Each number is 128 + 32 x the weight over its row's rms, rounded and kept within 0 to 255. Layers, rows and columns count from 0. The size above them is the row's rms in percent of the matrix's.

# layer 8 attention key, 192x192, rms 0.0894, rows 0-63, columns 96-143
size [ 82  97  87  89  83  91  65 112 121  69  93  84 161  51  57 184  47 188  90  88 103  91  91  94 106  92 101  98  94  99  93  91  75  91  87  87  86  87  87  97  85  98  94  94  69 126  97  92  92 103  92  97 105  92 111 104 110 117 103 109  91 103 109  88]
[[120 100  72 148 172 120 184 147  79 119 111  94 135 173 181 141  87 115 126 143 126 135 114 121 104  79 138  75 149 109  76  82 177  95 152  64 134 112 132 120 140 129 110 199  89 113 184 104]
 [161 122 125 166 135  97 185 124 114 112 132 123  55  96 131 121 105 150 160 111  79  74  64 138 155 138 144 133 152 145 166 127  70  87 139 158 116 112 104 163 121 128  92 143 165 137 130 123]
 [155 130 173 129 125 113 106 148 130 147  89 143 109 157 144 105 140  92 105 193 152 165 114  76  91 166 134 144 132  80 131 189 162 178 156 104 120 102 185 178 155 174  60  92 110  98 103 134]
 [104 177 129  92 135 120 116 111  97 151  75 102 170 133 108 150 106 105 132 137 176 165 137 100  98 145  56  63 157  81 103 106 146 134 111  48 139 196 127 119 163 129 211 151  68 135 111 135]
 [111 128 103  94 112 185  64 133 132 116  86 100 119 143 125 110 159  59  62 135 168 152 145  83 122 142  91  95 140 105 144 106 132 193 146  80 136 170 144  93 138 194 150 150 143 107  95 152]
 [122 139  64 135  99 132 142 108 158  79 105 114 100 103 108 117 144 151 128 129  83 111 113 142 123 147 128 123 149 233 138 100 175  73 115 119 161 110 161 137 158  72 128 126 163 146 147 202]
 [ 98 142 150 122 149 112 153 112 128 150 163  75 165 113 111 137 105 109 178  74  97  58 107 193 152  97 128  95 147 102 128 113  99 124  23 146 110 109  94 172 100 157 136 167 198 142 170  98]
 [143 114 110 126 116 165  47 190 152 135 117 140 165 122 149 109 137  99  62 125 149 150 117  98  97 158  95 145 112 103  93 151 197 120 152 124 122 170 153  93 193 149 125 156 118 102 147 153]
 [172 137  99 126 106 155  94 188 117 105 118 150 145 166 188  89 131 135  66 158 144 135 159  78  95 144  93 135 146  94 121 140 192 139 188 113 131 135 140 136 177 115  71  99  90 132 139 111]
 [130 149  98 132 129 144  59 207 157  87 106 161  97 142 156 112 106  90  37 101 142 153 124  94 139 142  69 139 123 108 151 141 160 162 169 163 140 152 144  72 119 180 163 117 108  78  94 178]
 [131 125 114 139 135  87 160 136 127 142 217 124 141  93  91 139 104 106 115  90 107  83 131 107 168 130 160 142 148 141 128 168 102 102 145 164 127 137 116 188 115 164  98 109 187 135 123 102]
 [119 139 129 137 144  95 174  57 125 189 139  89 128 162  78 151  98 196 198 175 121 114 192 187  93  63 133 131 120  98 137 103 139 111  79  56 154 126 170 110 138 119 147 117 101 128 146 120]
 [165 124 107 126 146 143  72 161 132 118  77 177 179 142 152 116 142 112  50 159 151 150 151 106 126 173 104 166 124 124  99 153 165 152 181 117 113 166 199 129 145  90 197  76 118 118 100 189]
 [159 104 110 155  84  78 106 215 162  69 128 165 129 116 182  98  83 117  71 118 111 144 128  58 133 174 139 140 119 111 140 172 120 161 130 109 110 127 104 115 112  82 120 182 116 151 171 110]
 [108 153 168 124 130  76 152  88  84 141 112  66 107 158  99 152 114 146 255 107 148 142 118 138 162 104 174 125 114 159 120  69 110 102  90 111 182  75 145 131 125 140 119 132 146 120 123 158]
 [165  82  99 127 101 137  86 162 184  81  94 155 115 157 175  98 112 121  46 169 120 109 131  84 100 140  79 119 125 115 113 153 169 170 184  91  90 165 155  99 170 148 123 108  86 148 148 172]
 [111 168 117 160 107 137 203  84 130 114  45 133 145 105 131 146 135 142 214 196 111 119 153 131  92  80 113  91 138 154 163  96 144  99  77 132 143 105 174  98 139  96 152 146  82 158 147 118]
 [139 109  69  99  96 163  93 177 138  85  85 192 145 130 146 107 139  85   2 168 148 119 169  89 126 131  95 138 148  90 136 169 140 159 177  99 116 168 168  84 131 111 137  70  81 129 136 139]
 [136  94  99 151 118 159 185  81 158  98 139 124  70 143 154 105  53 116 141 117 114 116 141  91  88  95 125 206 104 138  90 196 174 105 127 147 108 147 111 135 105 110 154  92  91 196 144  90]
 [131 116 139 121  79 180 149 131 148  82  74 130 173 134  93 128 146  44 108 154 183 142  98 146 134 115 105  65 133 161 122 116 125 100  80  86 144 175 132 139 164 147 106 156 202 121 108 171]
 [168 120 167 136 176 101 229 128 134  91 109 110  95 106 107 140 122 135 149 107 125 141 113 147 182  85 181 118 165 137 116 140  88  93 165 144 205  91 145 123  57 130 156 103 174 139 129 110]
 [123 103 149 197  98 146 157 112 153 154 157  79 159 168 114 101 141 146  89 127  77 101 194 161  89  86 104  90 106 117 110 120  69 101 118  86 134 137 145 115 171 159 137 126  78 116  98 120]
 [171 153 154 129 118 125 181 112 163 147 133 136 175 162 120 130 132  90 184 187  84 183 127 141 144 146  89 162  92 155 105 171 153 109 169  66 162  92 124 149 121 130  49 112 136 148 138 148]
 [104 118 115 129 116  92 120 179 134 177  59 120 134 119 104 109  93  94 145 209 117 126  92 140 141  90 195 139 121  86 135 152 111 133 113  62  93 148 168  93 118 127 171 113 118 104 151 120]
 [115 145 122 178 101 129 155 148 118 141 141 152 129 165 210 116  83 113 177 173 140  90 119 129 138 130 111 169 110 137 121 161 125 164 131 115 114 130 132 144 148 109 129 131 103 141 128 126]
 [ 32 129 120 104  80 107 197 147 150  76 139 176 155 109 122 100 175 154 147 115 114  76 173 117  98 163  85 175 166 116 101 149 157 137 119 135 183 156  84 124 185 137 179 163  91 129 139 136]
 [177  99 176 157 142  76 180 114  95 116 203 124  71 146 126 194  99  90 140 107 106  94 140  96 136  92 105 124  66 106 103 109  69 145 186 132 169 176  78  93 107 171 188  86 139 129  88 111]
 [142 135 153  60 165  88  83  64 136  91 120 178 100 101 153  72 162 143 165 158 127 144 102 101 117 155 129 114 112 164 184  43  96 139  78  30 142 148 153 119  88 133 126 157 153 104 104 164]
 [120 116 136 135 149  95 163 103 112 182 179 144 132 139 142 112  55  82 156 140 121 134 107  93 122 139 121 142  75 116 140 115 218  96  87 123 114 133  87 122 109  89 130 156 112 120 143  61]
 [ 94 118  92  80  59 146 156 165 131 108 137 134 187 143  76 147 121 165  85  95 180 108 149 120 122 158 133  72 124  68  92 152  86 126  74 130  83 161  58 107 150 123 156 123  97 103 124  72]
 [135 161 171 110  93 141 104 168 165 140 103 127 144 113  26 136 130 100 141 112 107 154 158  89 162 107 177  85 169 104 142 125 114 138 138 139 135 150 147 114 116  78 173 155 149  87  73 110]
 [103 134 118 161  98 130 124 133 100 134  79 156 116 115 116 124 113 129 123 118 172 102 130  89 170  45  73 167 125 134 134 191 117 132 128 133 181 142 132 156 148 131 133  94 130 119 149  87]
 [ 70  47  92 108 184 169  71 135 143  91  81 129 180 117 110  97 124 146 137 116 161 105 133 138 131 149  97  85 176 133 177 118 101 124  97 159 116 107 140 138 116 132 139 113 100 115 181 153]
 [111 116 110 158 118 137 107 113 127  96 203 144 158 104 143 116 141 145 105  96 102  57 114 121 134 126 168 124 128 145 137 132  90 196 108  96 111  79 130 148 174  88 101 113  69 111  96  64]
 [131 108 100 126 116 146 102 101 219 174 147 154 170 151 123 147 153 107 125 140 130 124  94 128 147 104 157 118  35 144 127  56  85 109 127  74 130 180  87  79 179  73 119 104 141 117 148  91]
 [126 108 145 176 105 203 180 126 146  99  73 135 106 149  52 141  82 122 119 133 102 139 174 123  95 111 117  86 109 118 153 114 157 159 105  98  61 173 103 135 112 170 126 135 113 136 122 152]
 [181 112 192 189 137 118 178 150 127 104 145 142  84  89 115  44 101  82 104  89 136 117 157 146 145 161 165 134 102 142 117 171 121 180 176 124 147 114 197 160  98 208 124 104 116 167  92 182]
 [107 133 145  79 156 143 135 136  93  72  86  72 133 168 145  94  71 138 146 110  98 142 118 145  41 165 134 146 167  97  98 164 131 119 135  73 164 117 137 100 127 193  84 152 126 114  90 137]
 [134 124 117 140  58 102 117 118 141 114 121 146  92  67 123  74  96  61 100 103 139  71  93 137 142 107 149  93 126 153  86 125  81 177 191 125 137 105 156 151  58 117 156  88  75 129  92 112]
 [150 101 194 144 161  96 116 166  93  43 134 133 112 128 134 122 147 133 126 111  74 108  93 103 116 156 156 146 157 148 139 200 122 136 150 138 131 144 170 124  89 159 103 157 127 106  65 132]
 [119 131 137 125 133 122 182  71 162 117  82 126 134 117  73 101 138 139 143  87 167 145 139 110 101 135 101 114 142 157 108  86 121  75 143 109 140 110 108  96 151 121  97  92 169 126 176 156]
 [136 123  99  94  44 148 122  78 126 214 146 127 135 105  80  63 148 104 126 151 136  74 114 146 131  62 107 144 144 128 112  71 140 105  87 133 169 130 111 148 110 139 124 113 142 160 161 129]
 [105 113 128 108 153 171 111 121 147 136  88 157 145 166 129 122 116 105 106 187 150 137 135  86 104  98 118 138  99 119  39 142 100 161 118 104 122 120 151 191 160 120 166  97 133 130 151 133]
 [138  78 165 149  75 128 130 114 141 191 146 136 148  98 128 116 156 115  83  78 131 133 148 172 160  70 135 177 116 118  73 100 133 105 124 180 136 136 144 195  96 154 150 126 113 169 120 126]
 [131 177 107 128 117 137 137 163 122 114 101 138 129 184 100 112 155 130 160 126  87 144 118  93  74 231 102 100 114 144 118 106 144 169 186 114 177 129  92  95 125 142  93 108 162  93 109 118]
 [108 141 140  85  89 115 146  86 144 204 143 150 125 123 108 147 161 137 129 134 159 127 154 168 152  69 158 135 125 152 142  96 114 102  95 109 127 128 143 174 149 115 114 127 122 172 105 147]
 [ 57 150 162  78 173 149 162 110 134 153  87 106 101 184  53 116 153  98 141 169 164 185 119 144  73 111 125 106 179 136  88 107 100 156 153 129 108 144  86 139 132 134 106 147 155 174 128 136]
 [137 154 173 126 120  84 134  18 121 168 154 116 107  93  95 181 134 165 158 106 155 150 135 151 185  65 129 129 158 150 126  87 108  65  95 128 170 108 172 147 140 118 141 147 142 117 114 142]
 [ 79 138 111 175 112 157 168 113 167 136 109 133 129 148  94 133 156 100  68 100 140  93 154 153  81 141 153 128 132 151 126 112  85 172 123  76 180 147 102 109 118 122  81 137 105 138 147 136]
 [147  89 133 143  87  83 151  75 116 169 134 104 142  97 152 163  88 185 185  98 126  85 147 176 181  34 168 183  93 139 126  91 135  62  86 148 141 104 147 194 114 116 175 131 120 151 107 117]
 [151  88 170 143 106 132 111  88 101 164 146 104 115 116 160 155  62 121 114  88 138  86 135 142 208  77 106 150 142  70 161 114 159 128 120 173 118 137 162 142 114 116 208 171 105 150 128 124]
 [ 96 117 146 133 130 127 133 214 114  92 131  94 110 133  98 108 146 139 106 101 123 141 112 128 115 163 139 110 135 126  80 112 175 173 199 112 129 153 139 115 124 141  75 137 178  75  99 145]
 [ 52  59 143 175 110  87  98 122 125 186 106 145 128 113 122 107 133 124  65  93 121 171 107 200 184 137 179 136 140 126 145  86 128 153 127 188 129 127 122 150  99  81 114 141 119 108 140 112]
 [160  55 115 189  55  68  65 148 141 128 127 126 147 100 155 140 108 164 154 156  60 133  98 121 184 101 173 191  89 157 129 111 129  85 123 122 111 107 169 181 116 119 127  97 167 128 140 150]
 [156 132 134 125  25 104  64 125 160 174 124 130 154  68  78  91 122 166 126 121 105 147 113  95 137 175 157 131 115 109 150 128 114 117 170 124 116 178 128 140 139 143 111  75 123 148  57 144]
 [156 106 144 154  73 104 122 165 151  78  99 136 154 125 145 156  83 118 157 114 122 194 136  89 107 125  99 115 117 158 143 135 161 113 148 107 153  80 135 109 156 154 110 103  98 101 102 110]
 [199 122 108 141 145 143 149 135  88  76 131 145 143 165 176 140  73  87 160 178 147 174  92 110 126 102 108 123 110 102 135 135 144  80 156  96 112  95 178 125 153 117  96 126 109 105 118 137]
 [ 96 169 124  86 140 146 145 225 159 161 137 120 137 117 110 144 139 129 106 130 149 173 181 144 101 149 148 115 162 124 132 140 142 150 129 138  78 114 162 148 135 127 125 120  93  64 127  96]
 [154  54 192 172 109 131 184  88 134  98 116 182 119  65 128 130 121 132 142 113 113  75  87 156 132  54 154 181  96 129 106 123 116 112 111 160 168 106 141 197  74 111  95 121 148 170 168 106]
 [128 185  99  79 176 169 152 115 136 108 142 117 115 144 126 149 127 127 183  85 141  94 176 115 113 142  69 103 134  91 146 142 132 161 136  58 134 116 143 121 159 103 162 172 117  75 116 176]
 [148  80 103 176  76  82 143  86 135 156 141 155 120  62 143 145  70 135 101  96  84 112 146 153 179  90 163 177 148 143 131 126 147 112 143 164  87 145 187 197 111 143 174 114  88 133 111 132]
 [154 149  93  91 119  74 119 149 151  88 102 131 126 127 100 131 107 164 105 165 145 132 142 146 144 162 119  69 137 177 184  96 130 115 159  79 125 144 149 153 183 120  94 114 133  71  86 172]
 [134 208 103  96  92 135 120  76 146 115 124 129 169 115  90 127 153 142 172 112  94 116 126  85 146 146  94 111 115 113 159 107 107 152 102  37 158 142 115  89 134 157 131 135 154  97 115 155]
 [150  87 158 128 116 111 118  94 144 119 119 121 142 123 176 195  85 120 165 107  99 120 145 171 157  54 155 159 127 133 106 165 142 118 129 122  95  90 146 113 146 122 191 125 113 141 146 130]]